Each number is 500 + 25 x the weight over its row's rms, rounded and kept within 0 to 999. Layers, rows and columns count from 0. Numbers have three digits each. The size before them is the row's rms in percent of the matrix's.

# layer 11 MLP gate, 320x128, rms 0.153, rows 76-147, columns 64-127
098:490480468540500491513472500508488513485489526496525495506437531471519493534535489462532464486497499432536497493527503461487495506502480496449469505478500497480514492515513498513508454529474470
100:503506449527480480471471555492504508484522479491474532505507509515473502520516464524511507534495498511493431528487470502462473530506506518497512542474454504556502509498493504452500487520492457
102:543513521528503503505488467490467517518516451469518536494544480462486504475495495489494531527478499493484508469477541514494509509537503491536516507559515531487512529545459502476489465475470463
096:500522520458472463524554508474474499518510512585518483520527500503469531494501455525495518479519489499528532527499535484489526487525453508551483462492525489489482523518465488518522517497494472
094:480493474504517490547478493499471464500502488502503471508447464515482508513468484471521499522511501467461477480483466535508482489501479524437508506485508483493483487480527488486471458583513528
094:451511534516489448531524527461479488501511497549471466509500521485511512473506521483513508481491534502540585487514495480548500502515470479471476513501525510483492512528478509504532481463464512
094:448504512465524531492508550526529483538523489505440488481500527524553482507482498499476559492457547470482526517481485520493491499558525452457500499496502485490478530512488496533488485526544479
107:480493505493510496451497510514478498499493459512512494483560526443483485496522516515493519533494472514500480455453514429506496481510512495500496525516525435496464473486467473455466472490517491
100:499511473545523507509453534517502485528479516523470528491474477505515486486466484492511514500526534469521467486494486501525520513522461507513464494499500445489476510508527519441492521467518446
094:500510497521511536510479501534500512528489502528486507537484504474538480518540504463540484511512508528504544512423589526498506485471530520486513518513521517470503496506510492489522503505466458
099:495538498494469512512523519516542512488508490481522509499524567520493530475468513486541461494497506545479448507528526546505490489471483512493496469557491492460514515482532558489510462462549510
096:506481490506523474503473534498489482503468481507501497472436538461513535486502493514514483493467520487482513491479488486552487464520532512477489540499463494466518495519528518475493491540477487
104:485529470504534481512569547528512502482501484532486472487493502476538496495487538514505487491483478473504486550513494475547493491482485508522453476487488499502459535493550496507498480467483467
100:532540487534486463526484493534490564504535499501491482557517488503527479489522542535523505485536490546506469497490480503494492476514482531474505531559556493469475466537496533501483510486495484
094:528479477476461505486493553532527506553532461507476483497501470503478537528528472546522496492513508528506498514518439491498482473463492509504530473497531518528491517489530519494439491490480508
113:499520542545500479485516515523468496492515488511505459499459510505517512578437548510496522520529516558508516507445504521526479539521475533481503486509483549500472514521494448509513479494502523
086:484456505507477554517473545519505470445502454533525451503513467481490504505503521491529478482571473531509558522484503508496491483509509523477505524511495494530512505515488529496476430501425515
101:497490520477441452501445498491520506482491494485517516530500506519463484499559547498471514500482515488473516524505469529507455561492471506506514501501501528551497475522511479525474489531497538
106:454492509443516511526478534527515497503477481491535508504543534452517482470453472480504497488515531476495484517502517502508494528485501536504482528522503469435488469536509475513468499513446469
105:481448527505459574510480486479513485513513495490522505511496537475530490497472507492557543521473495509514507524478508444514476505451481552518486481519526508471484511481542489501483469509486496
093:535500488515478510515499473498515546522565493494456508499501501478510533491532475492495449494494497462505471545490464488530466527525515481452507481451477506528495514500498495517518505509468493
092:514464498501495503487512522535484512511518497495530471476490506544466518483502513494472516474585524479483538519480518488501522523502482509526497488519481521469499461493476512432519489496503431
095:511491532527488481533523508459509519435498485472551497491499435427535469496507523522501492520504492497524488481520497516514513500446519524531543537470488515457476510459519460485512485511494508
100:513509458522503488510520511510473511544491483536501500520537483472515526523466498469535524515545490542533506484493476487479534497540535494496459502495544507501492552522519507513547466489496498
098:473536523504468503519444503523550457539541511542456521529506507523513504460520524498483461527514531512511559513508539482522521497550523480455502491526528508461478505501526483475517521460489551
103:490499519536511525506515500524533557518505470488513519495512496484485495473551514538472509484458504459486539527527506518493497499494481489538510512499465514491487481514530503508483504490498516
098:489524444534475443482537455497497491523524495472469519510511522471507486491522448455519521461501525489541510508533542482487472542478509478522472491475536460518484513519501486492546503506542541
098:513486509480497475495495472477460508514523485496496481509445502496455485512502499521488502492485488527532512468519524463482467553514475485495493501499494523536529463559478457493495516500548466
103:468506477524497506551539484478573507493507499491556516533512474502492500537505509469490518507488521504500562505489539474521458503514483538460486490486491510541488491466497483508555526526510526
103:470490504435463489531492544504463530527511516498534528509473507512501515479515483475466540518504518512515473478504498466498483479491544569541475513488513530494506508531512502522473494479533454
092:465448493485536500487592501500518521490522505474503498498528530471488505495526481518476469505512557472487511472503497468567495489525514489521484514486482481512518431537485489517511531516501498
093:522474477511494516525511506514514492538472507524497484450506509460492497471493455509496545497559471485475467524522451466502518476494487501501491494497483515533483472485451574492540509521475478
091:479504481490450470513520497507511503480527501482514520512505511509437515526522507520510518461514486524556464488528530517507485527497526520503514572500518493503490517507492474480520482496540506
096:506499536525488476467502508503511459495477519460474519508510498451514488476516503540461476521489449449516460524479510509507520514574481517479525540521496502470491504461543463492514474505483524
092:489493491472455498490512444501497510550534544527494494546484490531510490538500513481471472485536491518544508483526500521557501510516500540504513489471464515463504494493464457512515500505437516
107:490533485521479491487521519523499542482470494500510517499426445494488523535554504494529555528486507502444478508516497507502492523494515475467486478477461555476504467536535478497484480481461495
106:489518482488497487502512501478501497526491438521519496525496486505480520546517502489481532541518560541479495497503467453497492473480479548504520466482514487498441515502511432488514505471525476
095:498461487495527504519501487471482510489491500527510488502492547493509471509521507503484475440485439491461526488526502505536507471540509516507490498490463490530512532510500475547459426464490472
104:494485502484509508491464497512520536533497494547529458540485456490436500459474493507521516488540514501566460518542493465486493504459510508497532470543487482462470515462497488513510506532438466
097:478496449498455532505519489513521492544525516505523532475525473526526482530510493433479471504505500521482505505501493484485476532556472488472512495503509449490475522532514502481520454500498494
092:540484497503495479502518472525491528506518514542492515498539498502506526464482523549522459505517457498514490526481535523552565482533485522511513480487487488505499487504498570450500475482457513
109:548485543501525469485565506481463479517460530521498528519542463539523501496494518498482528515498549483490443522505570534519498468494508524478501480535494514488481494474450501485509487481505519
108:504490483480502516500508532514510526530494513513505526467548560501503487547458501504505469445483487539510491511467495513492510485505524511478481502481488523475518438505468535521549482504536513
114:474508511512516491529516527543495527493465512503541487453461534526452499510505512488504495505512557504469516480492508463493493516494488494484486540495535489494508484536514486484470481506524515
111:467538517520467479498534508478467547495562513503475499518463494486524504525467478514521523484480464483470484459496526499460499485483510511487532502500499515482469486515445536509527504500524502
107:465516516523502507490497478482518522443498505532472488533476488479509497510502494472511490530484501520582488489513488454560499513498490531478509481470483508517500489531526477542500469490541511
098:546511499486485477455476538542473520513510492492484498506534513501483504467527462520468509538510525456536528487497505491521537556490512491515511528523514491522519501480470483437477516490523522
087:491485510491527482507482493519504501541552500521465542483471508497528514451475526503455506499550479484491463460528502508514503478502559488504508517517480530495509480476485498464511512470512455
104:526498491493498511475499501487502497457500508509492484490512489479454520506479512450530513498425507485459509522519504512534485484467520472508483516476530480473485518438524515517472468463477499
099:518453435519458471534518476497467483470478495487494509481480460531503490512510494490529491491516476519474454520550496506471524481512510498529505465509454536507511535501486533494524471545478496
102:486501503565480472504522543473527510537515458522528494507489538451497526494538518512500526468502458512453540496476498479564469473481476553508503472487505545479522504493501526492512484482471507
103:476490527522515479501481496487472518561498514521496553512467497511438536498468531478493539552504492487521476504491501483462528483507522446477526478487510495467509491482487498500481497507502471
095:509484506516494486510510531487516548542505490511524499455531524493475498491523477507471507487554511510560447483520492506522491513511460522488520478490496534541493534497472510499480510504508532
103:508482498462441441556529488490519528509505495496463523501503549482489492477498476516466508470549499504496512543496487480471529513523468461510502455516498507476523518510504496498517492510514477
102:464516486513545532491509513519508462471488483555527530506518483511532458481504487530486529440489507514478528512487540459462511512493494515481498525513460484503517487469501467487545500484485505
086:549514538516503452534448539506496519480504485470464501518505523505567507511526511519474507473471528465478485494511549492487468522499525494470514521518480495495518477479499479491550535508496499
099:500464453489498477482494518493497521495549549495493482505528461478474508499444505468507453492491479534528500501493483527482475513434503530468460517501525470507484457486500533517482481516498530
112:452511463473489440473512490526517481503511552482538491487529515480477549449520517486534482544525492506479526484507534485490523490506523442478487471483520493477465489521527483514482475472482465
108:469545432468498494468517464486511508490535509526523477479515490478527493490463525511482494541472506537505495529529502448476461516521458521468457495528529484465496523495480540508519490500475490
103:513509489483483460470482539495487452476493503492497459507488491514475525535444512474472504510506460525534497467509458479506521518481511557447452488515550507496480502497511457473538477469499502
090:525514485437480499491456470532518511449481475469458463508475468491506509464513502567519514505505509507508476456490526511534486564503544505525461485479500487502478473506528481484454492502492463
095:489526460501483474511467543508488553515440471500517536537469541482473504509520487502486529534480530519465553508470541460560474522478453524453496530485494494516514511490502479529482513451518485
107:465493481462484482509490471462550491486530471537516493443525492493477509533524500516535485503514526489530492520520515460481526483465528498472529507508514490484514520481520497483501478478517478
100:543468495510517516524482489528480482510514505517482527520496508511523516456527539509486536524485529483516537534507464526494522573491546507491433506543503462481482505544502461463519518552474494
098:485537501516461523516522532532507506521519524476508493494490546537504458503491449489495569492526477478520478450469517506513514470446558522518468452501471509512474530475463478479479527519476532
094:510498518489509505509494494480476491440494526500511522520491504526475496530541457485487537530476494435505483464492529503509503513535482512552488503501509523488506489446509499519461504494540529
107:502485520511481507555547459502504496501459486499469505528464527486469470484483525510449514486509464495514492493548505519551497541483486511491415546531506492515491519503530517511469482491488474
090:479540496446558543501495486504492508483516487528498510427576522462535497513498516534499504485498499512505492520491518499492508516474523500508428493567515462487504524510518530567529501489492507
093:493485465517509519530526469510486547530510511506542530557537559520529513472484506544550523451510506478518499516527475469508501516493537514515549494485525489508468536493511519493503540515490521
094:503509486499491474488501513516534485522495497534483501508504487461473503488490527521506506460504465512464509501508556486514464479509469495495489497514489524540472483524510541536509529515468509
092:475476507477489519468510469520514545520529517508487500498497520521478470525457521476508530520561487483511500494528534564476555498524469493494477503519545438478473499491497484490427506499519511
098:512513479507501499476499502490506498527486472509526509500463532487487482494494522493487500508469520509476499492486456490456495493577490468488484520511521518484491512554495476507517500485466502
# layer 11 MLP up, 320x128, rms 0.145, rows 76-146, columns 64-127
108:517494527444525531490446549528461495522497534482497493530461489500451515498512529492505520481503501477518550510497494450463480501524517531534496526419466489501515517499509464493505493532500496
098:484511450490456502484444504496519469450523499501491499492521502518468484490522510485506518489498446496474491506556471559522513533501516461552452485483475468510506486493502523479550463479478478
102:520512467539504480515508537490537518521494524522506466537490532498475449486469526552540472518503469516514532487505496539516530488481532443519534452497466528506446497523486516495508492496480489
102:489454439499529510493453486506493511468517533458507499510480466518522493478505519504439552541517503533503512541486519496537485528472489512509474467504534515560490538506462494492503519456483455
096:514490512560510480512513463484520490511500492498489473482496530474495497486474505496503485460518526511529494509497491530471497478540483468470545475489495535549516541484492521476490544499458485
103:447504516502465485536487521538504471466519508503500476532494489489527528486486495513546495512515570533544494485481499472499517519501477498497464478476478500452537513505502496463512500469441466
099:455505489499524500498470479518525503512487484542506513539511435490551492495505461489508500479504538453474532531445490458492479487524472457499484545487488517517485551455503479536482501490512476
100:489455471503464452522485495493483503509531528459508516509482411518516555490490505531501477493460496511546513532540446515505526512485495513461457499488487519515527523485511505554528511517468495
096:477515519493505505511563514519515505496512516514504475537495526481541477552483529561523501508486485522461462473498506489522489502474591473489494474478511478506478507537491483520514527502512535
097:529468472541557507477514481462492456485498520507505470510479476519525481502529507493553485495508511477501505433531499473451482496527494526516494445498523468486501482546536536493509531503536516
099:497450510497514467518506483484541525558527483489510480482473500506506498480491529535489520495472487525534528497524491464532473499512513482517463497498523444491514497565472484502508492481482487
105:483461490523525490476510544494487496556439482507509490529514489529471472482525491488537511444514502488467504505468513503491500447525494492491489517499463498522524500500482542482498509539508514
092:476495499481504513518479442485498503467489493500486502509519511514500518517499534487486450510498502528460471528489454530558497522498532519525503505554542526522519452491505535499528468499523498
098:471465522481501481489530455517495456505472518501479532488470506501450533479497458499568445516473514501496524528514537521466508467498540475522522529525444513480503494509486501526491526508514477
092:520505471526535486475468467516525531474512486470529490474513489519505486510490527473502521543478533519506467518515532488454488470499513505492529529551491469526486485540513485501473514523487491
111:509522524535466460518477479503511477497506509527518503470477504495505539543500541466486468553514488514481556494478507524489523538472503498486492504484460532523505519512501481546495468488461537
092:531516510504528509483500516523488528471476478527507478438458499499500487500518509505500529490550486521448494457449531440526502527475495519510479510478497556499519499502512513471495492516497473
104:511487511524523519482477485485521528517508487504490549493536479459495502539504486527546478550486482473498524514461547498505509496500475486514514511474506537491486506475490485484500526488495516
097:496482476499464478516485486459475526509498476519498496480492484509538498488524540463523503499447501513475538500564471536518523498585484506478514472501467498524540474531480553491479476507526494
110:513532572455515513504477476504455491453502473484487507497433528476518474502528494491487537484459508486490451533504509486493506536495492480555522489474519516500478474493471528480502520474482491
093:463487478485542528465508471497513487449502484532528485513480514466526481491502509488454511471493468453507485475471462482545515501497487514511521533500484504461495499485529457518429484497518481
092:527504480520508518514493496528477503461494500513509468492524464500533473506477540504568479490496535509540542501516490498462499433496511488503483488470466509520484504542510498494527500489506507
103:558491499517489506511478522490540514494495507541489538523494491526500469477538480545482530469487498540502536452494519490457502495451468538450558489476508487503493484462486528513505520465509526
096:488491538488465523518492515496498514540478484476516511583486502518498515524529509497476475514475484512488467505522493457472520498497505530481540450474500499500475497451533498522530510511503565
099:494481478469522522516501468494463524505518502491510509496482491521480492472523511499578503507500489515476488523475468474461530516520473476478538486466481540522501523545462512499498527500488509
105:517500500512542488515467470471517536522472528517471550508447515487486494496436472543475493516476497516490505503504497494532469448447489517489519471455522473504513495489486500501496531518486497
109:462543494514477483478494505561491495481456496467536511505483545448534468488494479517481512532537560518507530539544507471472494502511520538518447490495553508526549480494494488533494495479490520
104:514514516493495511525492512510514515515499516450514485528533529554527560509530516519483500483503481476491476500508503513474481499482515510491471485564504532484534545469467565509442518516513510
097:493504484544536519515488502512494512502493491456526503533455503537519470522493523447538552494479489464504525490471512440515482511491482521503497451540489518491463499518498524485483487471518532
096:513480531537521533477519472502546479449490494471526512500499499504490506503531449543487485487515479501501504524504515503481550485500539500513529527475466539521499535491486465469478512488490554
088:486484458519500482498477487521495536508475518535519456508517464449504486495502449517463450511536502467517453488507529485501489514490488495493486468522487521496512448523493536515533496479526477
099:519537485472529516472513543470500505511496534482520497464511542500490510507492516496488455488495535513512520488513472496519534516470512498531506469485531496506533464473494509525445553510508475
095:542508530485466530466460504528490489474503496490504509547501526507504465535525508508554489485512495497499482508492504550522512497516472492535514515526543450523502504492508501518486502461494503
101:522513499557578464456500492526480535500482444502464490502490556490533487511473455454483482504501498525542549488507464511493546507521535482506482516492511502468474495480488512478517497503488483
094:517460538532565496514497542482471494511503507515502468522487478485558486473524493501516515495498555508462500536496510496489504482493480477536513517460544534501545489534535503451520464523493484
104:450522437511534578539485485466523521495465516499480521559513515472563488511490485514481505498497522490519508527512498514527493494457483526508494510503568474492512538464487481497527497478497491
105:517532490474497468488505540534458500500463454493473513527505514495460497504502463526496528572489540540548459522494496475519484504546486502535490484459521475530507488523524479529456516484491453
099:499492493489509515546461480490542483495531524466494507492508462501516465541492534498535478476492508531469499500566513506512492485504545492431503526483479518465474487467569492451503499507528493
096:491533530516453469502521500478505475479514500518481527500509484535506500493554477521528517502476509460472475517491530502508560495503463506487473484468498510559505466530484491511496525486449483
102:494497507480534491493524532470481501490498518464507489494476504511468449493475535479509524474478493468455497507463543482466497508507492481549501487477478490517537514481525484493475494499487467
093:518515490499472499525466521497504499525488566540517523456515474508488484508499511519495539547518532485487520496552517529516465508467466494508477484501500518487525467514511496541470543523495502
105:476496539471472508540483486555532466516506503457493485503501503481509546549478487489505492525477452517493532490512552517525453498486445498493521539517528518485497518500538509497500505518503476
100:474467469510502472470577486483478463459469523500472524497456492509515458498536444514467497535536513496471474502508512525507515490529475507511488524531529503490502488475495503549470506457542428
115:460491525499499500493471499511525501498502477464523458466456541533516534502498517454469521475470486474477484502478504525510478536485481496515496497508598516475502487486473504489492434515490504
106:514533527514506495481474449495496495512503495537471507478471512437531440504476489527520541499472527485460488443482484445480506523474504477461503486487514471484533472487504479493479514550471501
097:518533522478493509519530501506461530468520494440483526508477480523515495484510524491483484490489504464462454500490469523526518547476522547488487519514467512476461505530495450457481490513530493
102:492477498500465562513506514508512518506545499493477481509464465519512566465508527486502510510471506526496457481559510543481503480483504484487492467533493478480490505462510496534495492510469561
097:492523443464509500492477494484503519536541493506511501450523498484494471519505496500536503466504498523487485534462471524472541500517525484480514449526481491511503505465529534493499493483480459
100:476487497461560487504494517496487503480488522474504491542510504505477513492482533525493488507496434504448499485479522484565498482521506517511529517522531459504501511524510448525490522509514479
097:522482510514495518508516438488506519492494455498479497523507521529458537529496529497528471507488515511492488494547492456562548490502525496471460497500533539495467487497513524466470481522511492
101:462485491544485519504539500461488536476517454513505529440516533483501514513480527512499508464475470490451516485526475538504474504533471522497490513516495483515533532494525502467511490475509504
104:489517474489488485505481534541492534503534514504488527490530481535506493473496507487506529532492530552526503541515480476474528486474450503558471449506514502460446487500486495494521550488473485
098:492508516497484468519482459512502511509476476517506535505466481540489487491505460482538509530492484478507465539494479444522494506493469507471521490507506490474470476480540500492495529478525506
094:482508514528546470501508495498483473490496513535489499472514540476513482482473513514487518440539452484471507467512532478474558491451523556532481517498458517492497494500498512492497547515478490
101:491529473502506520488481500498499495496550523510474443509530462493515472513479515483468478544482492467497494505507465526468539476527497551472447500526516558509450540521519446483529503523503501
102:499505419539486484530513547503506468457537475484541526508496490533544475509491527508488476488485522515498469508442509471519484524514518485524522500522506510516510490474459522466536498515495533
101:533430497513504474440528496470486533541552493485513469502456520490490473527527518486457496535491491534490494486544501514461505491519487504471498528456495489530467522476533508507535446488495478
096:506518450498500437485507462534481494510450484471480475540540516437481526492489519524492495509476521477517477525486497481482517455466509535483541489498523481448523485523500451491531523484523484
100:532437520501506459532503484485511510485491527467493491499524492493492496497517489494504537500528459500493476525534463522462516519503529468498459524497457514533461493524482509486478461521462492
099:519520548470498435550484504500542495508473531459507498483502530465516487497515489478484482487520546486485481498476444536502490510481522534494499495507442529448522485504506472459524499482515490
096:460487528464514492514473477478496501550521523519471516525455505500526481534471525490507507540509561503511485482530503510515488512544462497449457519476497520484539443510561511527502484499514477
097:454546512517458473485504489502505473515490488504490526508479530470507473486497476497478460463476511493498527446472530502514539488496450528453510547522482523497511514526573503443473504517502502
104:563496528552537503466511521509478472534462494479479542492524502478529515487505480532506500485490496495525465511486507527515450491522540459519498501524469488526505508472473492471504501489518515
098:434522536472521523481512509498535517514507535459521539500480485465502530499483493485507489550509526516486440498521507517465521500459490475506527493494498504511446511489495478532501496485472530
092:580452513468511506492460526527514499486491498498482507450489513516508513540478466508504516494504475468506515507465496483492495491455483487501520515418486488499497475468493483472462517521502467
098:497529493466480487492555477509472531481481479420489523541490525555474527498515473480467499521506502511522486482483560468518515465548496531463471494488467513496522499530501496497481503492450483
102:544525496480523482513513529478528534527476466517536542486524496497465511488528500488518527528477488478414523486498488486478496519532548493513488507440512478490505482460457476522495501515460486
096:517522520526503496481498461506507498529489491539478481557480464481478511480443481479497499513493525553516484491491459516523502492538475528474536509504522486506506496534460492481534525564493470
092:535454487501540523465479525487478504457558512522497478539499497509548507486540557476498512493478518553513506514507518502539518464481495545487550478467468516478506523502494498526511531527500485
093:520488512499514486502535487506510561509504495524526534507482507513520547503482502490505534484565508498486472536501489457524503521447499513508476505508517480516531506490455475535496514473493469
097:473499512476510571503506436516495537504483508489518517490511569511488455498481522485461499492486482515503504538487491514488490526490469528543509476471489494527506517462495490503498520513526517
# layer 11 MLP down (transposed), 320x128, rms 0.14, rows 76-146, columns 64-127
105:515475510450503545500517538479481490503486526470550510521478463515491502517542475525520543528477490469508510518490517517489465483518498568460530488426462485456486505489484480489534483482513485
095:507475490467490524494468470533489482480538457490502536514537503470517526429536479504528486515520489527501491529485516466527522527467511469548519501471505491459536510499508504503525512504542486
105:512535486493509503559476500485448462530467441484511558465492471482486513499535510452479540530479508504490492491493513511450475514503498520500522513545504507524527492497513523524514483469501486
107:471510499526498500518477495508527562499524512436504492485494464511504489470513482482495470481476514491468526578476457500495488486486495413487486517520537542536481530503495499487487490500482506
098:522524558523482526518505508535481489482485510512530458504518527563486504479509546482514491503471519495493522518501510512525478496527515489561507450523557497503487517482457515484532543486498488
100:490540529519467526506490514426439499525466479511523483528516462497517526523485486541477488462522510502509478534499532505515531486471525534478489477496514470502492472503546507459519477521483511
100:478478503485493485470459551507492478478517472486529513470514474535520448481500515536529468495504506503473534507518482516497449501498478448478503513473505518522478531510436494492494492523487467
095:481508488488508490529521511507504540477512500485411470550506507524479482513514553523519523468515531515507468509510494475528505504484521530499488476510501512488503518474487493492473514562495554
102:490480498504495494520422489548494522492534488514446540497459528497501526506496476466517502488529582441506475456508501488490499505501462511525504485509482454517477485494470523477493491463533489
093:469530501497501520479452514533522536499510514455464500513533479490521501499505491486493486485561461513540526454489511511480552516484539501481500482496524493475510488504504436474500473515487475
100:473456503528491540567456495470540508476500502476503509478479479471491508501509491515513506447519490492492515457465489478487513518489532468514493463495534517512444530472487513554474547544477463
098:491477514500476515496493482483480472495487520542547514518512511504494494508471487488489474515497492513512473520474478489511481497506496476481475480412503491496474496474515503484501524551513501
097:547530497479500498514520503518507533527522528546493509507480525483509520529496467483494466491480489513509515516506510474509554533474524517512524498473526505441508496524478470544492460484503520
096:557501449506446501514477505495516502564477513462548466521511479489569473465544542497474512459498494482503504504480451491481504489522498527494519512530477477507521499529497498483497520499493502
087:514486449465516509447543497562514495530522466513475521510499486481497508500529485496498511482493503474480537515487485512526519513498500500502542471489489511517484481507501502453512450493537504
108:495492502491477496486508477504513519549536482538545526506479473479507509506507524495501398535544441531484542522511517483505518534499454517487528521489495463529524496482514500475515510452511523
096:542520520487503484492524472492511515537520517526476494529479532485554530521521493474459466528475506509477485476514449510500491493495468482500516493463498505515509521477523458495506536489538512
095:521525514495526494482521532482510491517482490507480478519521506498450509491511477486493525544505490482484478496474517485440529495501501520493507489443473487506551527474497489480495479505538514
096:528503498463514501537518515492504549536499470501542543525538472501474519509510485516474506530562494487495525531486473476458507488475480535539455501509517465489501533528530485518476458490453466
110:486503458490479544524495452475489498526501536522497531524499486498507525474505460518520488504479507501492497504499507512463525471482498475479511484519525518461460515506500475445498474479497539
096:522499551473488516460505510502498511503461508508479480519488520540501479505515487497476532497475479513515501497512469495547503492496504528519561505532518510540513510528502509474515517581498483
095:478525498492477506478535459488505468485448496479543511502518498508516493470516515506468531523495481501498499507518472474530495452544476497472512530493521518494514507496492479511461524510557499
102:474496524480519537512495516506483509553489490531495509507458499510515543479542494492487484473466486519544482523510496474495520512509467506505446497514516539503533523532488492523520476520502493
104:495523504508494490504478532571472446502486506535517525517541519493512528533489504513508543510508530572500493485495474499487528510474526489482490504497517496510469550517498480510552420479502508
098:481490492467502516552522506520523478492567507538483498475514496478528545503453510465497493519481507500463510504522529542485528533509493485431496474529485523490491544515462525485525558514480547
098:480507513461447504526496473554487491492506476508446503469489518515520537467456529476516506489550521517503471458542532517484529476525509496529489555478507507479502474497431458489517503557501491
100:530532499470488493506467492483487565492506469484568484509529516551487529511508478486498503516482504479515531527476474473490498518492469453462543435498502496486521549488481478509525458512525505
110:513475530485491503477525490485502515490501542485531486499492507487516561489525537484477484508508509463476505476506490490505503520465552532490491493551491536505507516496498494492493550495537497
098:501487478508510508516442529475558494476505484484501548517464477523509495551528541470536494512493485527499522495466506518527484540489488498529463494510466502466499485518506496471501488500474497
097:498499486498507518481472471538525514532463475501478507510475501437507484473468534465492460491540457437467498532472524503499466524519460525473510445471519525498502506484492513466484560475509532
099:495520538484517509487484488482519485487519499500521495551522510525476468494490495477537459490454536528483531495474476512509537512516459458539538509517514461551500466473507508495481585479499506
109:500496474481490542495505490467493475494474474504491506534493491510517448497507487506478544538505470490498455486478529504474513492517478537479512552511483509522504518530497534492507480476491490
098:491546511516491494513474504464466500479463454516501453519492477532492473503478552477524535508522525493459492473515506472474514512543484511515523510518508491513519523498522494512500517514535519
104:452488521526476521526452504508548487460525521450495488527507480515491470533556489507551485482521512487508503484510541471499529473546493543507529555518502524504509532546466456525493516518485540
094:505514485518494461501565482478506547536536435506466530506476494504521491497475498486495536547529472474466511491517479492506536483496524528479537502502503509463472518552505503482499544506509514
100:474490465493491525513473533501509497471499458499480490534482526444537523489522490518503482499522466513497495527503517488555507503500488464494475519456544507471424513481488482516474520517466494
108:505535504484501516511459526505486503552468519495457481504484475507514501491512508551508449529533544536521464478498514504502463515492494464523478467486517483498525410509496519507509459495486485
101:496524481495478492480512518501432481467481521479480484524479499521493481506532474503478567495435495506548525489480486516536514484495508550500540489501480510484494464523484524515531495488470500
097:537474516460529519559491510523510546527496500470523494551493495521509514468543489550512492526484506516528494554477503529494500482491490469568490546552481480500553486498466508513488451483478496
103:499519538474475475524485527511501499514454485507513470518515456488548491480501504495531492505550527521549510530453485501475490498501515480465534518476516514511575500480515524503502541481537493
094:471510498456512535456488485490487473519483479466523492555495499505483477518554475489512479522462530499511492503505458464492516503510528521475536524529501486491486544473498469505528437522547541
095:516527444500493495519451514494516460454518472498484521448500534469517520498500490484517465494502509508500489506489549498513531505485523525517500535490489549473501506531469506487473514518516486
103:512505506507508501495468532470512470504502498487519486473521491515508473551494480486512504515515480562453549500490500450495510518500506493492544480486470513580508503516518537522499468451459523
107:497490486492478498527479502515554470513495491478551477443518504472491507498517484443501519481519507501492499507490525544490524483496503460465466518488536524510500474464458526486536409507508477
108:516474466505492519474527479502496470527490515488513534517482512463485467499497515478497481501465544499517504496518503512477503535506473432464503481494512473488506471469532484481488487446498531
106:511553503505484530453486486506515452463501488480496521498498483470541502507513477508498484503541504497516468522512489486539510524520518479463432485468480538496475499483450486469513490480495485
099:485506454531476485495487492450500501497526480488479524491492533473497490503478467508483518511518507508508494487498534498504508490490492499475481508478509533487512478541503497505492536484473505
094:504493504510534513544491528511558513480488484549500507561494484500481470521494470515491479505483512492509507493456511497458495471499503507478542434487475453533529524480555521522496521497516484
103:491538508478525492491462503503494516445532464538484511483538480460522539517514475509471536476505480503528526510492441510507500488508471426502534525483524505494492485537528460520510528479492512
098:466543548499507499504530536484497533516478499538524483531511486525506493475504530500539479501518524478522487505462490488535475494494503474500501511516544507522478487495532500498507512500534502
102:495474544513502518456494506506465483471514514542495477501517500466515523518502522485506514478546526465497515435507473487503501496496491454478520526521552475491472494545488512476492469516502435
104:512470511505520520506525484474503521499463458517520459534527478507538507478506538494472494501525517484495492413476499486524525477488543474528498474491549480490501523503478498528491461531516490
097:494500505485522492516479522471520449498491506519506482501517552483456511496516488505471491488499513514541501470514490484528504478482511486482446490454499526547503533482485493497509461519476504
104:508520492482539527487469487487508494530477484445480478471543533478529486499495540469493491507483488472478508488510468521462465523534456552474534524470540506478493513501535491479487482467479514
107:487517514504538536516490510513523484493486545480521509508513438499500505461517499517515470514488522486461507508548487460475507490464512560534488497494455493509492497462482518488505434461493530
088:460487499510503526489516542473494500466494464537512496545527499517501480539482474502505426479484495510502479493471493497470510468490479487454521469496491509528493484494516507476459482536495519
102:482534488499475527519496506531539515501489524516494522513489488473532503478484516533546540483527486462488489495492470475531544525513471512523503470503569526485544511471501489501470606498501512
102:527546520475526507500464534485460453500530518497475501487507525497469506523503498459502485502474496528486503485564477487512490451477529528467517470448465472526489496490522514508524486487488513
106:485464499505516489526523469507517513465525466554505488530511465467490508516496517505500458489557489485504528498501564512492522472521515521498447474492486528492461503545501480463500513517474478
101:502499490510465499524501500555528502497503460515473496472510502489516515502521500496513482512478458446530533467495471527516514500550511517481497516530544519552516534504509484532490522462501431
092:478478483489483455498495471549504493524543529494471493453493506504462527485495498488509534486492485491520486498513504478476497519469495541507520489537464492501528511508465488490450490555522437
096:492475496497462469514505509479499474486471480542505478551525487526493504520508496446505469499488521484516464461509492512479507508523500502474504502484523495525517522468560494518459500533512531
100:495498489509483523495506519482511539530511470524567498484484518502491543505504537502531458530487495497479508528526481516506473509457494515495509464480531467465451470506515498456488610486530465
098:492450495510535476490480523511521510506480493517519477480509525489501488532494549471488505524497513511506509516537476499482480503526489485488491519453460528533483505487561481542494454509548469
095:496540512511520486499461477506521484466473487500524552490477442486540488475532521503465479469499528501501475493531492462537487499526470516497529495484520511525492518483491460496523457454496485
097:509535504512424494513519475522493502490514465454486506542503523530487519523502498486489526460491491517539504495513522514478480519497493544445522513477482481518517520506515510494522541550493447
103:516476516490496519477521506554499486486511533543499499513486496507531475528504540489486497481518467525526537469462482517500494490508471487511512516494510541538540518529452526470492542499506472
096:524482489499478491522506483510488503497515518490463543473485507500507506463499545482500533512482486475486476483530498537511518492505503495525487516496539474471510527529461505421521467477479473
092:506499496493519509523503500505512506477465504477495505470492526525533517469493497506418499440538518498506502493482481532494526497500508488508485446469530514486489496498492481511496490523507446
098:483510472506508463492469521480558449520544516488512556473490500473477497518468528516486483517498522488496511488489510468485521517461478537511510479490521521504528498517459479517516427468449467
096:526485513508498512526512514477512486467488482471526448545466493569518457503516503515519464494451522499498517469487509494470524482507519469498511490513504542519499497491475499496506471548491475